Weights of a small GPT-style language model, trained from scratch on English Wikipedia.
Training: a variant of Muon for these matrices, 8249 steps.
Each number is 128 + 24 x the weight over the matrix's rms, rounded and kept within 0 to 255. Layers, rows and columns count from 0. Numbers have three digits each.

# layer 7 attention query, 256x320, rms 0.0288, rows 0-102, columns 120-159
120106132134132074120096112094156114149132095107112150135133125126131128139155084138107106136100112148151158142173109106
112170128078117124082128137138110190138093137141082127155157127084128100122143113122085105111152154174100129111133106161
111117128124129125168083124150175164126127132156122109114129134128105106120080155148145146153141131126108108149109121119
112160128169175094091136120146145115141179142124095130125144118156108115128113140121130104151162120112108105129192127131
121150093158131152153129146131088122134079118113124144178115112149154144101075096130131154166115104084096114134124139124
133123160147098107129075127141075122165112141130093152111124081146122133091155130143120113136132135163094146166179096138
138114144125070070028117121115138107113171130136106120126169157139122112109149115177122100122111137135173131153122140117
131146142160102100101153112158151132093161134131131127127142130147149151118161101136109163133154163122105123133133149173
161156130126137082126137142127136114114148147164126136118120145100077109166135130108145111128118143139118142126141143142
115150143107110115124124110093125101145136114168124128129131160138158179133167142127106162148145118158127121118140118149
126136120121149105130112104135120168107121164093108106133103119159137188092126173127161135129187123118136162127147160109
096113097103102121128136101099124125119137102121125164076126120152145112151149111134138139114147134161082104153110159144
107151115120093115117085125122125127142116151145120112088133156174131112160173147123150143112080126102140160161064140153
148127112125143093089144129184119135194127139114115153132085130120151134150118118105151079130125122100116158133098092086
107104114153152159104084157094079151111131144112140103119119125142086130170114104131166117131115164130135117107132129126
090136145096144148083125142140117129125113115161121138139160129134085108116104136119145131117073110146135115118138137116
130137089109112084120171124116106123134128106115170151162122148145089165152148162150153120132118109125139152097121108112
148137101137181130131112126159124125139109138127126099133131173157117130132160121118117150126141096111118155116133114121
178129094083106099148121115078120121113109107129106145113126135174094148180121138142148093151118104132148107128138133120
138116125168148105136169123144164071124142126105151101114119139110094115120129144100098129099185093152132140109131118115
141150092095129107159102147136122124142141122094165111077128115111127133145124134132086134122185117118146108139083118173
150109112139084172123152113163132108135119096123105142155098122144129153176111149132131144155101122090112143103116109122
117111130102082104082153121126138169151134106110124106144158114120152116114140189159144125136140106155150101141105166096
148107142106107125141114151106164101129139155119161102152105113139097118121098144100092140139125136106130118106127139119
115150109196100160164133117109114088165125160154127093142122110161138097185150105108143105144142129119096116107113117085
087128110171126113130164100138100106189124138161141116162146108147118122122094152103139123096106099106109142169148099120
103139108132108157147129152136113153099127115126122144162100100137119112113115126121119158136131096116159090139158139128
132142103105159114112151104122145134123122101117123149133103138094136153136121121107140140084105096115085127129110207140
176134143170107144126113114148096120148167097124141080128113146121136158105154131134141153168131148104096128089134138155
148135107115137147111116121081105116138131143113164146147152102148109143099119182109172085143125119112118085125113154147
146114113162103129111179163080156151111140095138129141145132158167133135160132145119139122137124114117148120154139149118
135124127120158101104114126124108127129165108107055103106135111143131112119111097159112150144147141112131104127157127119
146154091144158103118137141149098116119105158103134148117165134069147114120141148144101127167101153143087134083131183125
138139115121107132139144153098118175151149120129162120066094152141120159126167109126128125149141145156119123095132120091
130116125143147138174107166124110147160124129149126124142087139133136132102098113133132106118131143101151151127103165134
137134127107142113154113081082135125168114116124117140139152136099123121114140076144151117121125162163157171130139121112
127084123114118084119141123123175120124153175153124108100140100133117099126132142145139114125102102060104144151123130156
144105140137158120111099139138169117097177146109145113144106097151155129118102180168118149176146157125108105144167105137
089106145105140131140093093117122148128108129129112138140118133124114131120113167085136097144120094121156112145152140134
109149116103129081090132124133137108150100124142130111123139144104119146130134160179137122146100153092141145122128116090
114137131122112130132140126159173102107120128103146094159095136131151119113100115109126136093144138137042144158131109122
122132171120182116109113119111113115127143140134095138115152119120156113122120150093147163138133133110109120115149128097
126175117117107117135116146166100130199110135133096163138153130108123138132139108109107160145132167142107079147120133134
127131151139132148120155116109148110133137076186129074090135105152130119100131166131132124135124132146111153131106142098
123130149127101170097154101131130150147076119129178096144131144124106159100113148105144117110125151150134078123176108062
170125149109104138063134104112124116117104118122133116117122143135106105131155128127152133137129106147149090111097136185
143102191120099138131123160105163123159118116086138121137119112156125133138152129159105145150180172149136136108098121117
118075115143131125149108154150133149141168114127179155123172128129134140083142080133155086131049137172125127118178090080
160110113102098126139176112117117070111112106103140120141119129126177131132126151096124139111148109145134178131111139171
180148194124133113126099149117100094120139148130151114088116162136088127117093132174084145151116124142095150172115128128
152080141132102123100157103115121152107140123151139084141104157141077137101117139149064133129139088145151128115139080140
087104133114113151123112109147079082136151117141159094152157133131102191060151161096136154132148123110141108131106162122
110135153148102125115077135113155133141129115145095138143129125149085122088143133118144119155166156174121108098149141112
109123128118113062100136127151160130127111141125075121165110096134113145161082098111109137108153159143137145118130084146
087136124130142096111197133155155164156137046126110125152127142080128130124117105140133127123121129134119141100090113129
097124105141121099089138156100109097095100156159166165064097120072091141119112098101153173097136155088124114166127138119
081135115067119113148127126099111114167153111152111180166110107122076136125106120114118157122125112112113123152135154138
156112121119149089132125131144105113127136125157115113141151115179144117158100098122126143151097128141130113100128122140
132102156116095096123116149102121131134097138075097142130129137160148168171114110117110126144104105122100096079095153134
102096143133159107108167138131147156127140100098140161153137127106146148124137134151094126122112084114141126155149117144
132176120109103132140143143096147106133112150135105115096177143144120119122085135159121151144130155109124177113151110152
117150108141123140154091129152093136136098119127137103099114106167140131099096093105112101120109104149158091108144151138
099137116120192118123135125166119119096137137122134114162138111144142131084118137096172136128142102101126142134132154145
130166185117115092134125125141119126119106075126126107111113125090089145147109103152140144137142110143086105123153117107
135165143133115122128154116099150119104146128137168145117135126102113136096141113141139105139167114122116158137100101184
135145131140148147158144136117079154118168046102126150156105145120144139145106102118092119133174113166114149137147166108
155133131179171100103110120172095167079165131124120129135112098144108128104112132114166139141139122155108115140155134117
161126135103087162128124113089189119114148128120121100124135164133157092137186186114117115123131142181155084093144108166
123129161099118128132131122098139168126130130104101153080116166121116114155156112108108156121160092143110142128117154140
117121136095171137108147144136128141148121164119147141117149130111122135101155116121127160115114141114109111124154103141
104088186126145093121127150153123081108112082121117153148119140122164079164137119152087155114148115099132139158118124145
151148123130108152150117130123138127138150131175117105124128090144102150069117131121111110112100155147122163132131106115
082160125152121154152090078140119123129127122117129146162133150136116107153112097092116132109116097112118104103125102144
119136110081154140106121152139131156148176121121132121111156101124118142141121145116146128116108147131135105121148151128
161082160151106123128115126132120071106087175146127102104130107151163124129105151135110130141108158166158118097154122098
127160121169095141139102133137104105152149127064125140127095117198131125119116127139133139134139135144160094150138187144
111104163142133133103123118128151111130147137100139127188129147157127115132128129125152112112123111164130102118127081109
104133139161133129130085105115189142166138120143169136140129100164126111123113107116136149134105126089155152102116131118
132117136134144146127125143087139157149125182102088142174100120134157103134130140113122130131143090134146117127126146144
077160095144116135147177117117142146135132111120132140152162131112120132115110125138171125156111138133121135124122101150
107147128123131107145151144093179114100129118104118161112132115111165121138102113093158135083161150138104132135115117127
094142118158126151131126140126146113152124132108120162154092084129134166148115130122154091126080094136102161163158117076
100123137116145134114076103157148175152105135176150123094149136136089146100122115152115075110124094102131119149105141104
105140085147106153107127110143156151121146137127109125127103155121153100111120088123124146139126110170124128088118132126
149148127173147098168127085101094165112138116122120123133124158126130113144144146141117132165137098137144127131149144096
083113124141123119145109153144165164159117104113171110110125158097143106153153133118086127114161166096157169152138139127
180165120109144155099116136107099131098159139110113153141148112085119150162116106153079135115131104128097183111073131107
129128145106148106128100135135139099106098165131120088128157132133085120150134128107119099151156076144149092118127138104
133168110166147130114126123126115143137099146123080141105167139107123080108150082138136103156110136107171133113134112168
146120117153135127096119078132111120166129117130183178135119140147142091180173112094141114117107127126148104129117115099
101147159083095114101108100150139117149120101131079094088123119139113141166138126128136175127129135111136102132116135135
102149108150149142123115141139099116132181143154141138151136127135110136112106092183123144165097101093146151142156104131
141121131089115123125158106084130109123152151098149155104137167089131121110122112105153136137139090104140127125162112116
139173131109146104152129107111134108081124144092113103113132150162132107145144160167117110129158122138153124134108164132
149127130113152164130115089080123110091126109139133096149135124147160094171130154140165129144162115103096129131121108136
178154143141118116119166146122150110132149187098141130110131110108112109118099121127146114125091157098161142139139159129
114127114150181090175151119134102153152133143090093152125156117102112138107124121104153123090150128127147113120154184168
134152152133152118120172105158125117160141112159174123098147155104110145121148150154149123120080110120131085114152106162
113120126096121109113127139156092166124138151145118178087131113115134105102110083130153152122172144139122124101157146127
120155159163132113122116142147113116169089138147105139093138101135123137118155108121148181130152133114109132185106115138
164127112094087162155113158154075119120094113154115099137169149104095145109121150174086112114126132106108088129121092126
125101136110132071115166120122109148156128101096145130159127135104134143168086157154152141117062139117110153155125131071
123104126136110163117122133133110098154146104137156146133122122119062152129149150120159135154124143137104121108137127137
# layer 7 attention key, 256x320, rms 0.029, rows 0-102, columns 120-159
131093169094120116117109113129090102116126144077174153101163108130148156132175132095106136108115146130117138111124118117
164140096155129086102103180117130122102089105162132173141178177098120118126140119136103145134153141128128121135102092129
140129109147121102101114125116143118109165098138153117169126110164115110085071139146138119144099104146082096162126129146
151122141130150141118101094103113096106134111135144163125113152148126130128154133150128114175130152163158131113131151157
138128103100128116112150090144107099108092151141088090155144118077133095133115115110181141123114186133138127129133122120
124139168136142138132144124118131129178111097120153131113156078117149112128141078167088147143170155110121134150150130123
103119143105103085071143117167139131099154127122163105137154160124158122091117117105100136132151132131122157181136135116
097154142131144108146157108099154113159134114129094116148181101142162117134145099122124155060145136113147136139123161139
153133123145136120112123124154139126151137128103108154126136125149148130117124140152095123125131150120151139126148119144
154130132144135119119119113138106135101125134179116156100149135131154137114098162115108152120150102105114150067157123117
141126125164149110137142165133093162102113088154117142165130156126088175086122097185171093114112121130140100119109152135
123135075120070104186129118140124151154126106174117144114116137116133138132106107164104138112141115137157110110161150146
101134108113151108098122148138137099134104171142103142113158143174119111077152108139197133142089117131095152112129127141
128129160126133127147122142169091159124117097100146146158105144122122049136089112143136115149134134094142159130135099121
112085130070129171122133111123170081111107118065171097129134132141100141147104117128100096149148129117164139129116159127
092129122100145128119100121086135132146132139114157108086144171124112119150128138115090121092104151127116135154104143127
148118090114138130105115113175133138134154132127119106149165143098074133117175175120146119162068124096099098099121134118
109123105126115113064128100132134125106151138123116113127147114142096157170126141176137160130119120148121115092141106127
160186133134149113158142135105130200124119101125114128116128156116144124157139135148131061165126124127114152155138154143
106100126090177136129163136091152095155143151106127124115106159105131125162158113111181136099142136160134131164160136106
128128169124095151088162123117156133121162104100101125111132119106113138116107109161116123121150150113076107154070127149
174139126166150132169114136146167137166159116157113119094116137178097159153100093136163124169111127092171101101084125122
137095144125148136098106102116131160087115122112102085131130175170113141131136168159117153118156128139128094128149161087
145118141169141149166148146107137095118142140131135127126129100108102106117107147096141127123093134145188100117110137174
145131106132111127166101120160121134118105118128104119123136141150124084185153147105141117113150104131117086154111142167
099127161147137113102106133128131115101099129138139117085123116121110124134129156111141149158100124152142152160083160135
140138105108130138089171123124127145168108091157119085135091167119096143141073076110138137129151095125107135127099174113
147149115106169124124127141091127089111115090190181146096085143105148135129113153141149144145112146121145168116125146126
133128157138102157117111148059124147150175094132112144112073133146174151107155149161144135127144123099118114113117087175
138148124122115097151168089088101129112156147136104114101119092164122146097153172109157171123138132167134144136158126115
144139111116094073120104133123104141127154088124120110102200114094180101113142138142134139130097072121109129096165136130
117128138119121080107129134195117132108159119146095160148091131142170160106190118125116145100129147116061099133109125113
111116153143172099122135166141125145151071128115119146094178164134156172128201124116152151158144146082083094129110154142
149123099125144092112125166116114125120125130108140121117120120105086126134129145135137125116146102144091137109128128106
105116118090120152113116151132109126142087102123131112135151143146136097120117146110097090127083152082134113098178183127
103127147102136165119128136102101115142122130100133135136136170099120134118166098108117100136120124119143151098150152124
105128124143136095092127148083155150126161133113140137173149111154106129126128167124164117155119131139131140146138128145
168114146155141181124133141119102098093141153123089146103140079137149109125104134110177136115134151127142105096115153141
139109107145129091124108116133124135121159151129157132143124143121112124106120091098175108121150118096146094164181160111
096155153137150145126067150147125112155087107116149087108135136135155157166153146143118130162120129145128129118070146128
153146080126125136130136136110139114085160120121146121162146149173131122123099145098132119131139135138131106113109138116
131182144138131094100137106139157082135085141126099117097121115126163162138111133114141168113148154119093109142133118126
153135092158116139172126122148108153137145116142111112139131127109129106122117091157099131156111151111121153107117147121
142124154139119169134107135115097147113160105119082148157119136117156145118102130101124130139139059142137114164148172122
094110123159092136137136082073149146119127134118150120164118139109099137137158144140163142100116154115134133111119125116
124172097114083108076115166163115125120124194127135095151114141157133120106174109112110129147118080125091115150131122128
130101148126101169142161152156129125121126100077147105152150131105125107122168140120099122098133166163141105084100122061
128135130123121113150146128152121123138131118129119129138133066150123143150131126134129168097110137137124132144146153123
137126110101115121123146102140116122127141110135123136134146149117169092112151114126132077161123133150094092151125139118
151093163113092103112133160142128116120128120103123111141123129139119111107117129102105170161108166126116128144103118138
142090115107112128131120139124113141125145132127162151137121172096147148132145141117066139146128109121147112112115167127
165110112118098129122116091117065086163112107166124113111136114129098178100128139145111138143092148117169096130124106138
112102133120148082097109099122145138101121163079108160144111101121117116125135120110083124095124110148140143108116162154
144086117136126163136134154119163118127129128168121142182162144131140114107064147133141121119147129116104110143101076134
086111123152152104141169130129132152111127131147149123098116120098091109134106120116133141132151137130099149153104134110
123132062144091085117135138144166119090108108091092150124140078115110130159102158110130125130141131124143124171118167151
179117126141146124105173128112139168117130139106133116092156087126112091076155168136130098134146173111126126125127142131
127093196150130103119119156129127156126090131147137123131165157118109122132126111128151127112148119127127101110154136132
142093099130144097119167142146147141100110128127127166171118181167148108156112120089113137132090120123074110115139140111
107149164131177107129078149087171140106130094079162151161140146107136122145166144091116150128157138106151111146156153124
129143137086137136172091087106146110094147169140113093115141121152141175171144113134117092137128078156126097138123110121
135107126149112136125114146131147109145143122147098125122129096139110113103111129154104120120157138147126126117129113117
155137151116105102139107104120097091130135167179143102151124111089120122133128150118159101107118125151179117137109159099
124116144121126126130139128104150157094131094153146119116142093147104086144123137126128116177123129129143165151143090130
131135171130115130111168113109118106132175160143130137087122118155158131086129146127147133140124108092130154115143103101
129174104119113110181130128113164111126144109131130113129100143132126115145111127155099141100106138152159107103096123160
167110172127163106103129114136139117106133086149166125114125120105106111133084135114098113158132121146166094147154173106
138176122137135135124151116087119155137144129107137148128140127123136131098150124111145133118153073137092132101148102130
124131105120121098134124143119170121094150091148167113136129154129090145120151090136112164141159186128139132121169116124
152175146097114108142123132129164075122107103143117136105093147103138144142157112108103119147117119140121125147130066135
125127158159122127108127135146147100134103126152155123151148107101140150141064130133096157115125125088150164084130106125
134152149133157110127108133183132144167143125127137130127110162187135092107147127134102138136117140127102186131121101105
110128093166128161147174120097137146154111144137176119136117124121112106131123103100135113085127109158120137133118115142
096111133102118116129148160107129147080146116109134153119137132127153125118129135104160119131149159132106119119108127119
155105135134118180143114149165146165116129095116130121123107168165146125165097135122076111109175103108127136109126114090
119137132145098122117113090112115097106134109105097146141089138133116110139089100118147076120101103144149121157152108098
113130098117140142136126134132156110139113104129181109133115122168113165123142125133163149097146140113149134100067083173
125110121106122127156165174105116131141144105111127084116158099148108154121135122114155168154122144114153162073116126103
098183128113152098131099135156115157140122138146152125120115098120115136091141122117133123121124164125097138126133172113
075135107103092121060171136106127153153150134144101124131127169110123143084143164134173134092107093104120115128124116151
104153126138120135134143122145143148141143144162104145158109114097125091141095139134156098094140138113110134106181161116
117146128143146111102148128121121132148126125110101090131123108087124091167137119111171107144095133139086150121126135108
121166122124139146138075116096130132114133095142120157138137170126127114065127119123146159144143150089148130089130159119
096116114111115106087130138133088130099086134166134141131117115124150069122123118071126098078117106150108115137155127110
143105114168133126133150115146135118120141135096182138116140124115101149124106161138142140101158126127135145121142134154
050111148154109158146128119160081142151104107077104177114126149104127170140152144151148091134142135104133155131138111107
099154124115147119140140128125113160096165127158166130139137092127113146104100111195145146154141192118133145140102074104
133123136143117119120128138140092081039131142111141121140162195147149122149110124106089152133160114108132103097110133114
143163111091138118071103166179113143154124153147111117128088146127139144084144107128106154133121086132090126105133083103
144065132168121124128130101150105112133099162137117115146076096132099077116116102133169174134123092097132123107135120176
153172137147118100128118132151130163156110132122116152111100119131121112141130134137092130142165115124078117113106146089
142146110124120133128108142082156135104132126113138118137098151144164108107135146097149101140124122126143157144178097111
153149114116143100120147093112138103116134148135162140126112151105138133111158102122186101170114126095156122121126126154
134148141126116120172122103146134108085127168163114132147123139167168113133149143154117080149167132185144145124087147130
118143081103105120118117113121149130148160147126128144172102134166131141166170151081147099171127120111108144157119128135
111171161140101138131121111118140132110121164122132123095157111128122106077120151119154119094134090123170111143142114147
126164092118126141152121094117125161125156104082123174141112124049102163080107116112125110081123129148120105078128151176
174128128091147145095115111111099166105141098156141170113121177116100141097149135151136140146118148130166119124146135187
116136113106144125122097150114141131120094116125083121108127128103122135118115126117129177143151121083110116134134157118
118135154145124125089109117132126122144094150102120122104187090132150102121107145132144122124103156093126090091113162167
121144146143112138102107153136111148162140131132140099131146154170146132136168115120089149114126070127120133165129088121
130099135140123120128147144142117101138140137107138145160125081103138139100135123118179088160056116099154144116126130103
117094119168083124113131113149125121117125097143123133131104147114125158142136117135108109167128132110103104107099095125
# layer 7 attention value, 256x320, rms 0.0289, rows 0-63, columns 120-159
139127181122117126112127086113137157114108149172122115149100131119113107129129135104131126160172151083079090158102148119
145121161163127128100121124123116125133140125140150158117113090145136135169067123127143141162154124104098131125164133132
125109106121133159151148113125133109149090159111160138136104155127131119081122127145121163134110134139079165125124131124
140127095149139159111112133157126100103114127123131125124118128137108153135127107123162086179099124100119112127156141125
127151114194139137160137139104125087116160125098143148136104131170122080123118132106148116159171102098137106122124119121
165184149140100148101150161144160168138135097121099101084123147136105128111105114109144166128179091102126142113145103118
116109147129164138129118157125160134158114122128145120129138138141139166141144143134131096107107085116096145104140158136
155100110103132140149159145087121144160105114130109160087130100148126135147103119125121156129121143148128171158151139143
149116135146111145095151120131139085130126132182099125154132114127145133117085163142096126133152151140121125114098085116
130120138116150147169174143136140103107117099159155121141160101135128160091136120159154156132121136122086103137131107082
121140097160162133145155108165134144110140152117165139113125143124131068114119102158134118150161095093125103139134120106
107140114145090116107114138106147092088135154114066117164122122125130147151117114151132128108157127143149133113132138157
110123128144136095153128155134143084125153072151149179164166151137140092106133128130117108168099137124098167084109145120
114168148083129120117135128151142098118112115124153103100108116161112106153102132137125136110132156130150157110120121114
098110136153154154101119121103125101108118148141102120130151093122139136143118155123101115125104146144143116143138120160
122123111173107159120123150110115115119121142119137117104110170128156142124137140127099137152098143126117112155121157137
116136128134189087130148102110121096124135114118125083166105133143099108102101134155104103128117094137149101133162097121
095118104164136165094107137104159109097129177122161147153158130113135152173125123133116115156116151172121112139127115157
117147121136164145160149084126149137107167120121143130145109132128146117139116131139128077114140145119148153140162131147
131159095158126146101146115143135146109136120134146137118159112153103131111183151147136090128098154155140106121177120087
107112072163099096162136134119133141105131139115129129097151143123137147149117151147094103153164120111151149127152114127
115129184144145120150119155116110105134148119144158128117110125157133152121095126084106111155135143106156120093177142130
149134115124177121118094100109119114152129100108128137122144161144159110152116125158097138144076123120118127072159132112
116151138156136129161145102116124130149145135140155167136167147096155092148115127115098112145137149092124127113133127086
104139101106125115122126123146113147103149097105125151113094157147113087168146122164186101168106130094120138100159156159
141134129086100152100156134098134138145151152132123135135140119109144093147114139093155126142098125170159139102123143129
138132175142136122168113088119138128152146082100184163126149122138129108130118125105163086104114120111104176123084144145
146126137128083122136132092133107124117140125086133147194118120126113146108137143138137091129135076134156122125123122121
129116136132128154142129095161116117109160105131128119122146126117176159104120110115105117098124108139101137160148139163
116134139133100117146158091165160092167099097149115120120153114117153140121100120109125117179149110112084115128120112123
102134109135116133136108132151096157140143147104135121114130133109110159107116148174145134122152110127108124140119140129
165169106146136160118141107109111136148118129139129161157155113102142143122116133124132164110146127092108126133119168131
130130137103142096105131112123130139118137129120116133122157143133160136179079166139140133169155142123138115094123126141
121111114130131100105114141147162122142137078140119162126090115157135071149129139149140133143135126132120161137138145112
093143125174132082140136133103126124163117128119127120132098107116152136099149140149123134128167134180114087129138126131
127103112166111122145107152122108106141120148100152129122160125124094149099191149114167124126114135108144112103118149147
112096172105109114121141132111096136121098147140123108132127138087142117152143120120109138112148139162132107141121163147
114156060144107132142100153110128121111091113118114128139139157120126125123102117128153167107158149108132124128168096110
097136129142082115125114167111147157142122124139155118125102125122111106161135134163129119135138147111154117095071117092
136158143140109124148158131125118107104118134133170136145127112147139114175143109101112195128119156141143105091141116145
124129164115119114130133092155131113138153139111129117118132132106098120159133107114135145120124100120140115106172113172
116135118112144106123143093140150127152154130132112091117131175117184137115155143130123161103165128097146189127107147130
134119130143141121123101104153106116110157122079122124148126146114170123113148128112142134084124151118113137180134163109
143111134132108076160122111150122106146131126133147081154139128147131104097147158120134123143084159104118108130119096150
099168136133130142138124117131131141133126115160118109140103096136125158115102169098098110166139178106110113096124097139
112135144120139072132136126115129161133112139110120176114147138096116133119092108126144105080128118055142154108139123188
140129118136113083122145115149073143111134151134126126113160160130116094131139169139108147132107099191148108114110089126
119146119127145116109135169087117136143144114144146128128126109163157106118127108143109140152110114133176105150135134148
158153168083098138110113117162128139124152098111092144131121106128144132140132136146178113113147136105141100142134108138
107174126126134121107148161137147121114127126162092152131139121103129145128124140094143123124117118149128142116104134153
154131123134103113107157110123166117104153099142156113121163138119148114127150097107118133126140175133115132107121132088
152143144134124139113171099124112133141108118170120121160120141087157139141136133108147115117132163139129105077160138136
119172115149150141129144125156156113128120116083164138125131108154117153118087098137083111133119121142150112148114145137
100170134129131152160109103141095110136142107135143115107095116095148127107117173135116126115147134128142147168104158147
091106164144122114147133134121139095121131136152112102134125161173141145109110129148130096106126134138167110108123117113
133122104159125147121123095150156129116109108141139078110122136099144163141102115105129123133131120143143171111111145157
096138087179115111143138117126111108119109129110146156125109093117109184117107141149100152137123090137135134128094133118
126132104098124118168114145142126149104074141116123122126118140134142140129145178122180154104128120128150145122158163161
124092128113126129180077141125101147119102109106147120118109095144079125119119176105143147124098128165121148080143119156
127105111122124122134095145171096141163137126130093128170133123192082135156155111138174140186120139105121137116096106161
120169117111149148128111127146129119144142136069123152163156184100093134147150107169128134156141156112133125085123126107
118132118100160170120105154152101091121137106136106160165087113178112125131120135117113158123155123120169146085096161127
076124131164167128137106126107138137118118108122068105119130105159097070102150117147163140131147122120121131132125150149
150148148107155159126110168117111138127148126154128111111117105105138139154125113113156099140102146158129141101135182160
# layer 7 attention output (transposed), 256x320, rms 0.036, rows 0-63, columns 120-159
123121103121102070157122118116082093115146169119171141134142147133138149097148140101134116121168092144133144080139145097
123112108155098123082119142121145146119078091104103107142110156083159140127129137094109164112155124078137116133160129146
141125139115136138142134118127159111112149075151111103123194109117130127132174112115159138149115137097128105121088136104
145138165126154114118153157145099102153137129137114078114125120099143153115161094124119145098126119165143139108125125115
136099125134130076087083138161118145181117120125135138122116119085125130117108138148153148145130157135114181096124154095
115088132118189127123133115096153130160115173094137152128107145129143131079167099110121116125116123110133100097125147153
138101139092113068130109174139129129153142109115151147105138115118141133160107173168095125160115146108129101106131146122
096153117113160097089132139153156121083149131105107138116143109101161152105146126152170147133120114121118116116123111133
094093084133139145171148151084123109132117156102151147110111140114098109146105099117116134108088077096135139147115164131
143139131167120112100141135117094137155105107137079098079112124124103140133139122118091128091126065092136148095137151114
132136125112138140134142123109128109079152124163120137113137114129160121133136149109140144161124126146145144091145145126
163136118141131157132144100100128127120132119143128137098147144098152099143073117118112148150120096155165133133146138171
164124139126163130155127144123145130160125123145122133109080103132139146121140130113099130096143137133110119143111125137
118110137127153157124160142147110089158113128144116134135162131126173128111085140123134122133132093090109144120129102094
180114111129151162150116115142144158123120139124135106111124126143135136110151067147160147099164175126165158111126126102
105142117140122142130147117144137179133084131131127170099141084155099115103090082102122142117136128143079164106104117153
135143117089105145134148120130164128118150127130113167108148108151160143113136164115150156094117187114121154100143113119
142133124092099098173132119141114180129157120100137113133102159123125100115122150165150102119099146147127127131176114112
062131124139120098097132169110110114105111147153145111142139129140102137136142090152140120079152096156135158121131126116
128108103113131133180104129132130120113137167134123145169131116150139122130115129095127150104140129128137142120094127135
119105145100147176104165108115130126094074108105152121129105118140150138138114121129105124100147089123122136117119135135
147099099140138097118149113125120142124157131103118134121141108099154167141128112117144150119132108139123155100132161063
157130073163122123124120117143115114108104118138158113156143151101107099125160107093149106138085135140108106143111137121
104121091121110127072113111109100154088133111126121130134146133139150129100098178180112174115090137134100170136126097131
136120163132152152136138138142122105110145135124152134118138124136103187120095137130090135172113130136110157103157087111
135111111135147118094076150130123108094132147132114141140133111113149177117131135095086110170130096161113116081134132132
131105144129125138146125118149097140120131169119096105121106148100142136110114106147110127133159162142114139140145108108
124098104149137116110148186111152087114110129167135102084143147174151130137147113151161120175110147183104151146110105170
080133098140105139124134162117155100139103109104112120133090114108100113126147111160140106157143132106098137121150119076
141110149105126104130111149146099153131095126155093141136119111129123129106147143147094131176117098137147125154079171115
140110144086125141135117097149160123122138156124098106123127153148152106105118159104120120131124113171108113158129105148
120139167117169159082141140119139127105125162119073129120154135111113096148122126162131113142125136145138127145123147124
137144108107100126092111153113128143171136157148167082107126128130111132098162115149140112094157132117168136165127149128
095125114140098134158123135101141162126135090154174125118139159129119138128145115123096100170158124107138145144133157108
094153152129110105118146134121105119105150148145133132132146123131131108115134095116129122122143112091187183107140175163
101145121135156102141124126142137118145121137077109120106137093154120133170115150139122166127139098152152116152144138119
147111102149127166153111138133159120164130148125147153123130141135150141123132124109124098117167129122179143090119127106
131148182151109130075095118136161110139174198148113070145143152123106141145131148153120131162138107145132106139091159091
152112125154170156139155131181130117104096104113092106137154166172139128059148115098129120129059127137130150157181139146
103112138179113164106121152161154151153102128110127144150088145125102166097134157105109086140149089150149120125107120135
127108129102142149120101118108159130146132120142095106135110137128173178159086110155133184114138152136140157111077140125
151143140127132155108128127133137131106097132133144148122102125114095124113098119114152149119116118135125122166149130113
126085109161187133145123123122142125139125161155086123138153100103165130143148147147107125151115152136137128087118110141
123123129138131175126111168151160130134124104151102151119128162123137142150156108103067139145111104146138131173184095127
110155144135122100123120193134087154110121117097119136125124185146147167141130123122135102099172085112109111141101138134
144140109152127114086123105152146126136146155150104128112137137125108064171111131122100068109116144118144141184117128125
102130134130120111096111139139153101100138120138108100141100123149106127125137115141134133160116166106111131122133162121
153127132081138133126138111124151112120128128097125141099092136088089137119113146128121127125124169065118106124133107134
092137103173109137137113140107089097128137144120092117114191095155129130144152148134086121146154148122113137171102149133
144132127148176097120139118126130107125152123094161160101126100116167110128086142107083105160138151121112108115143142136
153168133108171119116095132136118080078097128151072103165112109157076169123129123138121148128117142148107079183111115179
106137149128134154133117086159121141130097112112177141150128135153112135130154102140101159146138091187124166129170083112
107090138105136135125147171110094118124119117168096116105142143098124131113125134114143130066121121175116120120108160131
093119116139099159140130156102174148125149105128138139175147150144111122125094099118108120115105148154133145104123107116
100119098141101169132069081145132114116154116105163136074142117123138168164131153118096126111116156126170120113139161125
127123151157133107119131118133122119113115134103127126128146133146129095173148124128148085123155111134151080155111105140
143099152119101147145133166138138150129128132107127114161161083163174072128164133122137092163132134133112134141128111129
107161145149139124141107152132119145173165131134097137091126113125144130091108120115101145123122143137122099157165103060
104127096093148096122148139174091092113121070158096111131146146145153129154141134115140109118141136138137101118108124159
140134157135111131140138110072120087158113079132124145149142118151164113112097157136119099115132119113110134151106135137
120096152113122161109164133098154121125124130093144098139130110082093138117130122109128145179173117094147156167144123208
136123153137135080135096111158114118121123100082089123098168125104135132127132139105168092168145150129133153106136089156
142139158139124108083145122143155122110122098084122085145077082134154128138114102123114080128169175127167114150118104116
139125109147123107143148098144133106155112135154113148132134119113127130111100150127148105120112107116162141164097080102